{"head_dim": 64, "norm_eps": 1e-06, "parallel_block": false, "optimizer": "soap_variant", "learning_rate": 0.00362, "lr_mult_o": 0.909, "decay_fraction": 1.0, "max_steps": 3779, "dataset": "wikipedia_en"}
Each number is 128 + 24 x the weight over its row's rms, rounded and kept within 0 to 255. Layers, rows and columns count from 0. The size above them is the row's rms in percent of the matrix's.

# layer 5 attention query, 192x192, rms 0.135, rows 0-8, columns 0-191
size [123 116 115 106 110 113 103 105 111]
[[122 139  87 123 169 157 106 105 120 104 142 102 178 149 112 170 153 139 158 130 114 144  87 120 102 157 178 112 154 116 141 122 171 114 157 140 128  98 144 123 143 139 129 138 127 167 121 120 125 104 147 160  87  87  84 110 132 155 103 126  85 104 127 112 133 138 115 156 100  82 152 148 180 122 122 136 148 154 128 154 133 136 115 139 116 157 115 143 135 110 110 141 134 107  83 124 113 188 111 104 109 129 134 133 129 103 108 152  98 141 141 156  65 146 170 185  95  87 140 130 146 139 124 119 108  76 129 127 153 115 143 138 158 157 138 138 146  96  98 114 180 126 124 132 147  98 108  67 149 116 151  93  76 107 148 132 156 112 144 100 100  89 129 110 129 133 143 129 130 107 110 127 149 146 137 129 155 131 105 120 124 115 157 117 117 137 168 139  88 130 119 106]
 [115  98 111 113 103 125 131 116 144 140  84 129 139 149  73 129 118 139 122 161 115 102 105 117 114 119 132 155  99  95 173  98  78 119 136  99  98 133 116 157 107 112 130 108 162 143 139 144 164 148 101 156 149 120 191 139 135 126 143 105 110 150 148 140 123 130 107 139 131 144 156 172  87 161 117 102 162 140 128 111 120 157 127  91 119 146  90 118 193  88 154 147 131 106 118 119 139 177 103 136 115 140 119 154 107 128 102 132 149 116 102  81 154 123 115 107 109 191 156 143  81 117 158 191 129 118 150 122 154 146 110 135 143  96 100 142 120 170 140 114 118 142 110 134 160 132  82 184 126 110 154 118 115 109 132  88 107 147  91 132 134 167 129 144 122 116  84 138 146 144 148 123 119  97 104 112 104 166 115 132 153 104 139 113 115 144 125  97 146 151 143 139]
 [120 145 144  80 131 145 142 108  93 164 158  92 156 118 116 122 142 135 158 113  94 115 111  78 160 108  90 177 100 164 133 121 122 133 155 114 131  89 120 122 151 141 130 121 146 175 121 176 115 119 174 170  99 147 142  92 148 146 131  80 149 127 147 103 158 115 129 129 116 144 102 163 146 144 102 164 108 131 118 127 132 147  98 122 118 137 152 176  79 165 171 108 140 109 119 122 139 114 143 100 111 143 123 171 140 131 148 121 152  86 124 103 122 103  97 139 150 184  93 155  90 134 113 135 106 112 179 139 116 170 133  90  95 135 117 155 145 135 126 164 143 142 124 125  93 132 126  95 159 102 128 166 112 151 117 152 130 133 108 107 107 154 137 111 130 114 149 116 109 113 137 102 136  94 131 159 131 111  95 180 120 131 106 142 105 156 158 113 111 124 143  78]
 [111 122 107 156 132 164 142 139 126 149 156 122 112  83 154 115 109 133 120 127 134 158 148 119 159 109 170 101 139 154 122 120  99 132  52 138 127 111 150 121 114 158 122 119 137 135 118 164 123 155 145 123 123 126 154 149 165 116 105 158 105 124 116 118 104 118 117 109  81 136 135 189  93 146 136 147 130 103 130 150 110 147 146 147 114 134 139 105 171 132 145 109 142 100 133 128 206 132 144 137 126  99 117 142 103 131 155 137 182 117 151 135 155 101  85 132 161 143  81  71 126  93 137  94 117 116 110 108 135 126 104 108 122  87 130 150 111 108 126  78 180 145 132 144 154 128 125 132 127  79 101  88 168 125 140 120 129 113 157 106 115 115 118 157 186 126 146 130  87 132 100  96 118 144 170 113 109 134 169 181 112  86 121 131 112 103 125 125 133 137 135 150]
 [ 89 156 126 148  94 134 164 144 117 172 124 101 125 100  99 124 136 145 175 152 109 144 146 160 104  96 127 108 117 128 135 127 117 121 135 129 168 115 112 124 151 108 138 155 111 111 110 140 118 130 119  97 158 100 130 196 158 106 128 107 147 139 118 179  98 133 117 108 135  79  72 108 141 131 151 123 117 116 137 123 165 142 119 151 150 143  94 111 136 143 111  98 116 143 140 179 127 125  88 135 117 115 133 101 115 126 136 108  79 136 130 135 146 137  77 114  99 125 138 130 155 154 100 145  96 141  85 117 144 142 139 127  96 116 159 173 156 176 145  71 136 107 151 131 153 159 136 130 132 145 137 133 142 136 114  54 122 113 158 134 123 167 131 140 108 160 100  83 129 144 108 131 150 150 100 143  97 180 106 111 133 113  81 127 133 102 127 124 117 111  83 180]
 [112 144 122 185 111 146 136 178 129  97 137 135 152 115 163 120 121 131 143 114 157 138 125 125 126  72 130 138 121 123 153 122 119 153 120 159  98 133  91 122  90 110 139 125 129 100 133 120  97 164 124 115 125 109 167  92 135 134 120 113  92 158 164 145 103 131 119 118 133 127  74 150 117 125 161 139 176 136 141 130 118 110 130 112 147 120 116 160  99 164 115 141 112 125 160  94 109 171 136 136 118  88 139  95 115 108 133 161 108 134 108 117 108 182  81 143 111 133 116 134 134  93 121 138  96 122 153 118 140 173 123  80 139 107 135 129 151 166 151 149  99 179 151 136 132 144 141 126 127 117 127 117 102 118 110  79 108 147 166 163 105  64 139 162 154  91  46 144 132 127 159 137  98 128 121 117 169 118 152 160 136 107 133 102 129 171 136 115 103 112 150 167]
 [101 115 113  77  94 138 166 108  76 151 134 122 164 169 118 149 116 164 126 123 133 142 121 130 144 133 136 140 112 112 141 104 135 118 148 100 110 155  83 151  95 104 130 170 135 147 138 108 158 120  98 183 117 133  88 102  90 134  98 111 154 107 110 123 182 141 166 175 103  99 107 150 134 127 159 106 104 126 122 124 123 109 116 131 140 159 133 165 173 174 127 168 108 114 125 115 141 168 135  90 122  99  97 123 102 148 143 113  89 140 110 134 123 124 147 146 103 114 163 139 134 122 119 180 146  95  72 103 156 174 124 151 154 117 138 161 123 123 135 123 101 150 127 150  82 157  92 127 163 132 138 174  88 116 160 119 143 133 114 100 105 110 103 146 144 165 155 118 108 134 115 136 121 109 153 130 125 112  84 121 106 138 115 169 134 143 102 108 135 105 103 139]
 [ 93 129 155 122 126 127  81 141 117  88 122 108 111  94 115 179 140  65 143 143 127  90 130 160 123 137  94 127 132 127 140 162 162 157 126 132 167 146 135 107 135 164 139 125  99 114 115 119 163 139 140 145 125 103 114 132  94 154 132 131 159 151 105 114 159  93 168 144 154 143 114 134 104 135 141 125 119 131 130 119  88 133 118 121 125 144 102  95  59 123 157 122 135 138 131 127 152 146 138 165 132 124 136 136 107 149 155 115 149 156 203 143 165 128 162 159 129 163 125 155 142 108 134  84 152 128 136 102 112 135  96 128 107 138 134 150 145 101  96 131 134 174 111 115 112 134 156  96  97 168 172 116 116 100 136 152 147 140 123 107 119  84 137  97 128 132 154 117 153 166  76 134 154 100 138 110 101 148 142 100 150 107 100 124  91 168 162 141 167  84 109  97]
 [164  94 123 130 104 112 111 118 130 183 151 158 116 154 112 108 100  90 124 109 150 121  73 115 175 138 158 129  98 121 124 125 159 111 134 124 134  91 142 125 109 167 107 102  99 111  87 110 127  92  98 104 100  90 128 145 132 102 142 107 101 181 136 146 127 120 144 115 128 172 156 145 126  94 131 118 160 139 147 124 135 119 143 165 111 121 158 117 120 134 108 126 132 138 129 127 155 186 126 168 150 103 119 125  84 143 119 179 168 132 129 139  91  93 147 142 140 132 131 103 126 111 133  94 175 116 109  98 115 105 120 135 140 160 160 105 140 127 156 106 124 173 119 113 135 140 143 137 100 163 141 131 188 153 117 107 171 146 168 107 115 119 123 113 138  93 142 141  79  83 131 133  95 124  95  97 173 146 178 121 164 155 117 124 156 115 114 115 132  93 110 127]]
# layer 5 attention key, 192x192, rms 0.136, rows 0-7, columns 0-191
size [127 111 115 113 120 123 118 110]
[[127 152 105 145 128 127 111 118 136 118 126 131 122 142 164 157 114 136 119 205 121 131 104 159 104 161 182 123 156 135 143 117 128 135 125 105 157 110 125 143 126 138 103 107 135 131 155 122 132 128  81 140 132 121  77  91 141 136 117 148 108 112 119  84 148  86 103 155 120 140 170 131 190  90  87 114 129 128 139 146 121 135 109 145 120 157 130 135 106 113 149 178 142 124  89 154 111 155 131 137  92 131  93  84 185 126  89 120 164 124 150 140 105 131 133 165 105 108 112  76 121 104 115 139  92  66  95 134 156 174  84 121 141 179 136 149 126  81 158 132 177 130 105 121 132 101 134  99 127 125 152 138 131 115 138 152 118 153 143  80  96 127 125 123 113 158 134 105 104 118 106 141 124 160 150 108 154 135 122 140 154 109 159 113 160 100 152 141 128 126 127 151]
 [127 105 109 116 115 109 127 115 124 147 127 120 132 148 143 137 141 152 126 117  92 109 103 137  99 131 154 142  40 119 148 143  87 109 149 147 148 120 121 156 116 112 144 101 147 130 127 148 125 158 141 117 179 118 180  94 140 120 147 131 143 129 154 157 116 139 117 130 153 148 117 124 143 133 136 102 114 148  88 131  81 120  90 104 134 108 140 111 111  80 143 128 101 106 170 131 112 167 160 116 105 125 138 187 113 130 143 155 120 113 135  97 121 129 122 137 123 134 124 185  97 122  75 182 102  81  80 164 119 118 139 171 156  95  91 154  90 110 133  80  95 117 107 164 152 145  77 169 147 158 154 141 128 109 120  84 139 120 128  91 113 128 152 143 153 104 151 111 136 139 149 109 140 106 143  96 119 119 122 135  86 123 106 117 100 121  88 137 157 122 136 132]
 [113 106 121 154 149  91 109 115 136 129 111 111 154 105  93 112 120 141  97 112 111 128 135 104 143  59 102 158 107 141 166 140 139 135 138 131 115  78 135 126 160 157 172 109 151 133 114 144 148 143 162 186 163 152 128 133 141 169 142 101  96 117 106 143 139 168 133 114 148  91 104 149  94 121 107 147 120 120 149 129 103 135  89 141 110 153 164 119  43 112 121 135 130  79 132 130 137  90 136 133 121 129  95 178 142 142 115 121 128  91  96 113 152 168 121 128 113 129 133 127 140 136 106 108  91 137 132 158 149 134 139 118 137 126  61 141 108 130 127 122 144  89 114 123 118 104 106 147 155 103 147 118 104 123 157  99 100 157 100  94 117 130 150 132 155 115 164 134 141 116 185 128 160 117 173 176 120 143 120 173 102 106 118 128 104 128 101 103 128 161 111 147]
 [104 119 112 145 182 149 138 153 124 136 127 126 136 107 142 150 125 123  95 100  99 144 140 143 166 127 128 104 111 131 116 142 139 148  70 116 158  73 117  89 137 163 114 112 137 105 138 167 129 116 155 135 109 163 129 173  69 152 123 123 106 116 102  88 119 140 135 153  94 132 135 116 125 171 138 143 120  86 137 118 113 127 138 154  74 128 145 135 150 151 100 140 122 106 121 137 137  82 161 139 142  86 126 137  82 144 111 106 140 140 144 110 130  87 101 139 162 102 121 130  78 142 131 130  95  87 134 105 137 170 158 134 109 103  88 122 104 103 125 123  95 154 137 118  77  95 139 133 105 104 153  74 154 136 127 122 124 131 119 110 116 119 175 139 142 124 174 161 137 121 120 125 128 128 106 117 110 129 184 158 189  80 129 111  89  87 131 109 115 123 114 139]
 [153 169 144 152 115 115 131 148 113 195 112 108 136 148 132 119 134 111 104 139  98 113 135 115 115  73 146 150 137 105 130 163  91 151 143 133 161 116 114 106 130  77  98 123  88 121 148 124  93 141  63 143 144 114 153 150 130 124 131 137 105 126 102 118 138 151 180 123 111 123 113 141 167 149 178 150  97 126  97 117 152 112 129 117 184 100 125 152 165 173 127 105 127 122 126 146 115 163 127 108 112 122 100 114 129 112  97 127 141 180 130 154 155  93  87 118 127 136 118 140 132 122 129 142 146 115 100 137 126 113 149  91 111 124 156 153 107 123 110 131 131  95 184 136 146 153 155 114 115  97  73 163 150 113  66 101 145 101 154 150 130 156 124 107 125 190 122 105  98 140 146 136 152 110 130 124 114 185 137 156 124 142  98 158 148 124 149 111 136 132 103 138]
 [131 146 124 124 133 179 141 131 128 125 129 113 156 168 104 101 130 146 139 119 113 117 126 137 127 123 121 144 118 109  90  88  98 109 145 154 107 117 139 140 114 108 118 153 134  85 101 123 166 125 120 119 145 130 137 115 115 100 113 124 102 141  83 121 117 140 136 123 120 167  95 136 152 140 130 105  87 121 166 158 123 138 158 150 178 127 166 136 147 191  99 122 116  70 121  96 129 161 164 142 105 152 148 102 139 107 133 164 114 116 134 119 109 154 129 127 142  86 120 128  94  62 102 152 126 140 132 151 106 167  96 147 116 122 118 144 127 154 182 132 198 151 107 120  95 156 125 128 164  98 135 138 134  93 175  82 111 139 154 157  79 100 131 136 150 131 113 101 117 150 146 118 142 101 146 118 117  97 110 146 124 125 144 102 167 131 143  60 126 126  97 169]
 [102 116 135 100 138 110 140  98 108 129 143 142 136 118 101 151 132 115 120 114 117 145  86 166 128 153 132 126 100 122 164 119  95 121 121 130 158 163  89 150  86 134 129 125 131 154 162 150 146 187 114 133 155 131  97 130  87 140 148 155 120  78  90 135 156  86 113 139 128 156 130 127 156 129 150 122 129 114  85 130 140 141 106 111 106 121  97 132 191 149 107 156 145 127 147  99 143 160 118 102 141 135 104 154 133  89 110 108 107 118 147  89 130 102 148 115  96 175 150 159 139  64 110 173 129  86 101 153 139 125 115 153 160 138 190 166 136 115 149 111 133 141 171 155 127 138  76 129 132 158 147 136 125 122 107  94 142 148 158 140 136 131 103 176 147 152 123 179 103 138  85 145 119 133 106  98 138  91 114 133 117 138 137 143 102 135 118 119 165 160 107 140]
 [117 114 117 113 136 139 117 134 115 133 141 131  96  68 142 168 101 110  82 128 117 139 139  95 122 105 155 147  96 118 140 136 149 133 124 118 118 127  93 128 155 168 184 123  91 127 136 108 132 102 168 136 129 156 123 144 109 149 148 147 159 152 133  91 149 130 154 145 131 118 142 101 107 144 134 105 132  94 147 143  89 149 142 111 138 136  86  74  86 107 107 141 105 138 170 111 122 146 112 112 148 128 167  59  76 155 137 133 152 129 148 121 113 143 155 119 139  90  90 147 126 116 144 125 119 173 111 120 138 133 174  89 103 146 156 109 131 136 116 163 144 135 145 126 176 105 115 159 116 156 154 142 119 132 102 146 125 182 106  87  84 115 122 130 129 162 120 129  50 119  86 121 172 118 117 148  99 111 113 102 123 102 126 151  98 132 127 145 117 161 104 106]]